Part of a small language model's weights: 3 heads of 64, untied embeddings.
Each number is 500 + 40 x the weight over the matrix's rms, rounded and kept within 0 to 999. Layers, rows and columns count from 0. Numbers have three digits each.

# layer 4 MLP up, 768x192, rms 0.125, rows 242-307, columns 48-95
476467473439495501485474487540483520559576500443527501543519469455523525477513449475515628481492491548453544573507498416472574535486488572533532
478482520492518507502480509509451492489494488518456504506556504534482466528463457489563476453473514517468501524508550463546435556511529487480516
463451480507497550519442486588504503535509416458485508517502518431466511418477452477537540542570491550449479416512453436521454496526541527517539
431448504609491515494522442528472531517479517553540544449511470518467460433535499465567552502495533468500466447526460482515467456481505549566505
515448493589547546532563556566482472508515452517467525574534599498438430422491502491410478509533516502440501428518459540448499529477552492540546
538498517494560513550407480524512516517519522541524532484515465546442494554546530456534466510539430488451489502494532506464488472418473520462498
462476517475474439503480506479434512498541508507567440506457481525462528516474470493495467532511449492489504488515467475487527461490522450458487
495488427487431537581555484525463529576499487543492489566519490488547494484463476600459528500480458526518456513452500549450422478509474502610542
563564541531461390529542521511490460517511511478509483514462563508504547463534596458497392491421474393517483515511501504494518520502445456536533
458566502575483478492511510550560537509560537544556536567521468548448556555545535495511500490541440503408449492504494528568537561464522438497576
504477458534523525451503585415534534483495509494495482535482522465482570581544538517475443495528428502494472447540489521481460431541424370494476
578496491507472433436509468540482496513622529566512510526544603489485525493484422455508486494482452505531445569554500442463620391471517580476538
527437392562523478530507534457544562520550523495573534508521582561481588454514544515470510432415551579510548493503515574548459488561510554479515
502472469470430553509456533502399426482520478476471448483498553447478538468501462483475449460506447475531490538506513490487498554510514545549489
451473500467509464507432549498493548478508511547570527579487504512484498526516425493538479449499559489472488472421569480543486490418495477535487
510483474497483439513438462592546480481506594520460471488560503507469465572501521502465434411410453497490484457546481518535483445466544500592515
490409471492514527496432447486514529494449495565463485581477519515518566524511473494533511536568495429627423465549499513472482472589507405469499
453448519473475459515551466499508579513423463499459438519478534548511538501493438504495518520484504467517478448486465521487509476491524537542527
569445545516577537611445530556547452558507565539517509470520479470503496503493606471461398512510513480432470570494498458496447572472466395563484
549441470466542490438484561494477498500492518532475469494486532484580538523551479563470429521494470562446520504488541481444517440531551483520478
469512467538497491566484490469469581493518479450531488518476522451486490465527502504533440534494482468529509488554499531461529464551543490509434
521497564511423519446523484457537519523446560472492497489459516483521447492540500495505529463503442515481555482482446631489598485504460467527535
502459504473489418550462555512439519503562539522553449573460455491557504436489475495510453545512474529484497461511492454490527503516496504582488
519488539500460469455441577424513530484504536495474520495455469505510520524566456477535439563533471531544500517568514501542505475468429452460563
474460476532473433506532472537504596501490505526576500513526520529449463486515483467552514557555531528509524571519522503435468478441487402473537
561481415502549538503465513491543526520530476440496534509542494477506535466415465530510535483551450528490561548486441454537498502452482477510474
516519486426457484569491510546561536447554467463548484525522501399533501519458542492470512516481462519528533537518474539397496466546533510563461
460519515433473455513562514521531579477512514515518557473525528514500498441514569468466420474520511467442549524463545527415541425527558532486428
532538497541483530548477565462527512494487532490578474552522490515514590533490494493513509511549432540511494501501529472541486466481486478479493
524527508489494487524505482505559521473564495532482520427517504447518544583477478462467476405510549418514486448528537581505467482482476501432501
510551501475579486553504496536491448521541493492446481478521491509427496464529547524498493529451435482476581477550489553458471446580522507455506
546483460436565547507501474520515516481478479433467518472468424477476522527488522446453441503444521504503510492469525563566567516543479520468490
477454473439497553523517488540495491525554479442484468396489454522494557559475471460503511497477529529500534541423502490495520491526444521458454
517472475567512476548532468455461543503509411460489438480474502581505520483527465491480479478481521540541472524463476540513542483498499473569570
570545446503541523464533554533479555512445451505485529561494468432463514462540474430454444517509469544491487467497443525506484462450499516450495
527502466464582476471547457510481528532449477548559521459502472525502489495579544510413540534455488563513435500510481472459560460513462458471448
472444518487556575547433418567552506508545488486572530475490456447471457485534504400447517517540519446485523532545522530553420495368519491534476
498476488450507583522491482531437496508547493537484515532460561514499516548541560527539540541429549510492505484539477520537569475534515421566464
479527510473480444514506543511486491499449523441428478420510469418508475407473513543464438468424424514418546488513583515577519556524540540492437
438444571521479513448544499461506480438469501518548557483518497489522554517512538489532554500484532541498494528486555531540546458543441472499462
542485459436556560546529561473440542589491501491508535497579532441423565553523486420500424510470472430507517470522489476498521535516476477501462
543522504438470512494467518510466526509635488565568524502549514467426481543534567490502467467558478516469448565466519463513445463422482467523489
494448542525504498535469379514517491519510604519460504516524452478502430489476540433517433440384482505549470552546479493568571485480535518456399
496507522586544428474471437539500517459530520472501490559472493535503552451474523467506541440550524526489504514523470476515484465515532476481478
514446411477542451470519493525472454496518519463527527499424581456498567529494472528566433449460468554544532465504512488493517506573487489522521
481460555484477482580497524480529464544505499507547541427497516477531514431520546518545577478476574495524490500530522537529428565530469435462470
518478504485483466445518539516449452559466517500507541509525537528480555478480533521504453436528544495495500513534479569484424477463493476500526
474412474474517455419496439533420478492503430467512508423572481515465480557512483552536441495467501473484521552505520439570507535503436444454591
471503477494496468552530485463500515502557496545493473506539475435550503598482521505467487534445498472549426507558537440498546522494418499513470
488491527527449563544493456502527455546569475556520467530430555544507556485502506477441508503464522465462498464505473513488521546427502529462512
465520496518454532513403441572529532527481414421557559568535500509437451523472519538456524538496538568470510489525412504534501590476537528494486
493396436492455470476489557489524464508481523560424496437533512469484540427479539441445474525492420534491470474517552570497520494555465479478488
470475553501470494491496474551500495452530584471451537520443534490515516424415538479414608507517488426544504488530517424565538455520517428554448
527498502438532503513483525527512443517506461498524514461471442487476549503519430446407491532537479450558493471528491461490559493495517478497419
476525470480496528451485515437605542441545507449466548523470453467415552512519429502616451509487475423496495631570471455564557518511486528518397
516435549541520498498486559477490607450466541503457579416453415495517539419518458582469459546518526517513481513511546560539519406486477448470453
484449530554404438433462484531490534516522553421419530370493503509561589459486495525530517551514487546470529484545479510486441518516440600506567
419486411544490502520521468484491515512563484395518517466476532482468552502454510499560542522490504615525466466466487505502491449503538436477504
497594459504521568482516502508500548498508516457547519483483542413544524450481464474525459417444436481504446524482541430465453535526525508483536
506458460529541428589488417501562531475495556445519516543509578523516481519529501476481481454450438499527432479442482489483428531483466496529507
576468465481562461538475523459563514499559490505551461468572559509540582496542465519548467549382493513446538610570479417500600456446553572500568
523514483574460526505532541495472430484454460525437560447472484577479545551464621475508465500539522508548567462560551471483585538542469449567491
550450495519487491436499530538457530486546518492494486498515490508566551457552501474493478511487521482544524455467497471474525535486442497452492
491494535549407462518485474554511504542504533409516505439463478488446490460490547466540496543479501448478414502474518548548521560532438502484476
547500537444489479541533529440482513446494577496462471581559458526480512474474495579499515491521514483462484528550492499499488473445531501509526
583457547496537470490551498549577510482538535508440514558507532454542483440550457516418546511495502509456480463552436555467492457438444496518548
# layer 4 MLP down (transposed), 768x192, rms 0.118, rows 242-307, columns 48-95
507481456423473469505476489447491552532420441492428563566514473528506466444527451508425489509495488529460496464462543457528533434504565503489461
566418541455480497581482460484484463531541412523487486546504486513477491545473481503500481492514457412554513462438518464535539531460545530441476
464446502535524529496555475630461498498471470629523523443522529453404466514513515421453515555539409570456459556516503531395457491564475520425526
487467439570530537525445560524447550504415550426510482544465510487432460523445504530525494490476417558467546499461480495485388557522521553438508
516566472436549543515414413401509498477532397490480456429535497530507499581484485497468478539504485560478569490458583459481471463470487499473456
488405444451477517522558520548513555540423454415507472543536551473569495430409490474456494399509559539458482500503484503382528475532568516521569
479511477567533486486512479525560489467457464489479497501506497438505475409540500448456532469515524516514498520477464468521489540525501615469521
588479470502496424457425488446504462525458552502528511464524489546497502507478451548545458498508521478431488527562440525441530492448450523560554
561418428521534545462487518518484551473488462454416487545485519508583548576513478445436518506517503425525479459421519469505457466562517482578567
539519471460488502475491479482505484453431466544427523462460546539541441533493529478548528487496515556512455487481482500553413551551464500473461
562543558526466494543476525503499453542501478482442537580446524492465491510513524478476503562480512544485561502402578489517575450430473520468477
426488442508504501481495478534510484508477508485443497525556557483509503566514485519468416484517448475506483468509461533520481514557486558501513
597484494580541528527449538404466418511463490523494541558512511469482522475453534481562547446482442495480514522463474480489474510513464532530526
536598596468523469524481524485495531545501498482533462489525446572472535504462532453534521516479512506508562445508501540533456533500491527456456
492520491453501526544486504546483501466540553503554506503496441493525504468505560523534451481506389547481535512481508513450497509473492530552447
526481520502524529448547521507465503448468491466507489609508416525440485520386469471495491521513538504507564530511480535421562501578476475503571
513459619527471488493438480571493516521544510531542514485452493438463465441512561489557429494397521599530530446512569442529538552532548501445543
512511488456479576492464502505516498474529527447577523555490489472506457511478530452539506428518532509474534544490458466516531490509570546489520
542520521440535483438553462495468439503453488434588550445502483493501538559483501420575536508474511483574498495512529488500481547535484446464473
504493547488488485566437463487465428497467412528420466486577519479581507475505524521500525518599496456533559459432482480410402496511487497539526
498603477507533568513488497524461441549424542531555488501503486548519500534520539474479495476519517476437466491511454488418514511471533489443524
556532521478539449454524424540508561526495482503544523499425518548559486474470527448545498459487480500529490539533443465498470523518480492591461
516539462485442493520498565517548426517490491527493434539523499423458506515436462551563475473537509471555567506513484583500486526487496535537493
474487483494461461381547520463479507541525426527509529465566538487502508491455485478460501512447497518538434566434489625519522547547484502497553
461521451507533511427466495504455468499540551533467500543511500495553461585483419496501576546519508486468494477510496520512482490554498508554519
584502504512475505523489574522553497475535517560514489521495492461499412456566567511511459566511558496550481432439493474487488500458528517441453
462469535505499510547433527456491483513483459533498460468494524503455425537537427512422512488553516526501502471509472542549531469467445450481468
463477510535508499465486443529484487504513486522570475563475493462535506568486489485458517492506525500449459493507460553513511528400503526505518
570502496515497451459515510534519498519527563487525451482511478561458527477463449514505505556465515487530493552539432502484508517534518492511488
528461487538459440517525518472515458501519514510567498475531464516444437533470524483483552514498510491519494538529487570476531529513469469473444
530482440570508578527523463442527548519461500523474537564497568538545450529466442473519524510512453502473474495465568563485457500512493505509488
479487509557470464513503555515536523501493457494523449432482481468515522529422497554544471477474441474468486526516491501574464516474521502491476
483505477472515516502497531478423475462539461447501376439460451487467539494403483499537563507538488465478492460476521497485437539472528527561461
479537509481506490503516581505534477440532518484524516503495529424523500538480556522563513448522554483472466494463455454487385530439552542498463
446492497477404499506490455421466527533515541505491486448539508488512443479465471549526528499475581486478462520477531481492453508528463403537531
453553491464555558578471420465576539515437505536515466569444461481482485536560498492497511453482463490543490547486477529496533535528503457516502
569554510568514524482528504442510492507521507543538475564527595504516505517523525615474541458541394484449490583521517455544500539442461532504430
543472510460497368463577453483438423537472524453497558458521501497484502500471419538538464453559478526473504482489531438459548499420516483484516
518513548456460492564541628536486421519541589544492369501472495439479458510520497496477502471483509461505397519486370516528519466542497542531539
447490548545522483481526457527520502521538548516534511506456512521507507479446540540493456510502480521485521513545557492458549559470530498463570
560516453454455427477520387501490584491494533513536539514406489515488531491524514484509475468461528596555474537485598492410517562449491477440544
565538477496456484429490560553511422392540481520386503526466476456483528511509533494512573543568546502480454575480432540468484494507385401557449
611498527520517418357421343415486533470536460493489486421526448469462536476456493498552493481408508543519558461486526476521506535443431514459448
448529462481435525516443473487476553480436489547533476537496481532449456518520476564583506539495554575526434453560510455428488447530491506518449
499488411474496506476466483469502470514480450522464502543423431492472552553528501551536518513541489526467575449576565471526431504497499545559530
501514520473557471513478474466533491563557479433515590482508459477463514482491593474485490474485535536551494426501526539545477441483500469475558
544498490562480495431498470566535496486446498490529481509527459526503434490537462482464440482497552487489583498477492509476521545518498472518516
484426525477422483529476656508529532511472564468409507491471514437506457433535530529493568534497549489517629502533478505501492421544628461549458
491532537524509454514486520480479510456535457427511529498553454559460518542402541502563536535507519452524486466499509565511517520478554528520474
473498524489473516426483460601435502516528443445523498504490440481498453495553531519507488531467529436531514605514443472600515472470530496494537
505568507499449552488540522520472469481494471485602453499546464498524458519450469490496521557494559572532534508495522489501491470489597436455498
409519487522460503557500559503482524485521546571573584583480535547487438528497491457481549531405569472437468540510462516525488469515437528493484
524590540503505392507527567528442474489409469433524519499536511504442530506481497486472455560505518507438459509485472486453483460500401524464513
432479505478573499515420448482540536513465526488507492499511528556521550468550498629536328477425517477515588522506480485520450483501512536510555
511451592517481499564556441416512518461613456525504570478543468508505473465511496613552495510500451439481494490531479469459540477514514425443582
497536565540570517514534564480536523455543503467506459549524536570489534479480454507516522479504547486519588579489428450534492486466566540543482
522568533524533556496490439502498431500522491493523449442449463476470473490491506427505543526484463577428496498461532519489518569461547501482481
509559482442463560487478495536472502502488475474495461495547479527514471536457474470495440531535486504495485524462479524422469516533539584576494
500448499500540476497494495504486499511494490436472522461546502555471510529567530470559565565534515494520525495491503490470506517468454489513495
526397414489539476480448535400524534457484482516492532441610515533538597566491458482442514492537565514493516499501472550559488489522447536521510
480500517472495554529517418477560503509473293445522471485456555465539510507472569506446539464440551515441541522548572454502515461535396480460498
469456504560474517520581497471484460461441436462453537573501476450612508539484495472510489482484487496469472525522560509522459445609530509520435
438463468506580543487550483475428504526535514504545470504561464402594501481503536503471566493468461441474497547501514555475603480518447489553495
532453464491488496488521535548526482493484571574484467486495505468496509490438534475452514479611483470447478486576498513456523536496501483484497
569538541509507504495449496536480539481527411494518466546465444530519478484429481560497435539508476542557497461472463473469507507528529511551434
522508513479518565503521489525453492563502541482600445462575483532517578547482625561594444491494572501452516510546521446462552449531487492522513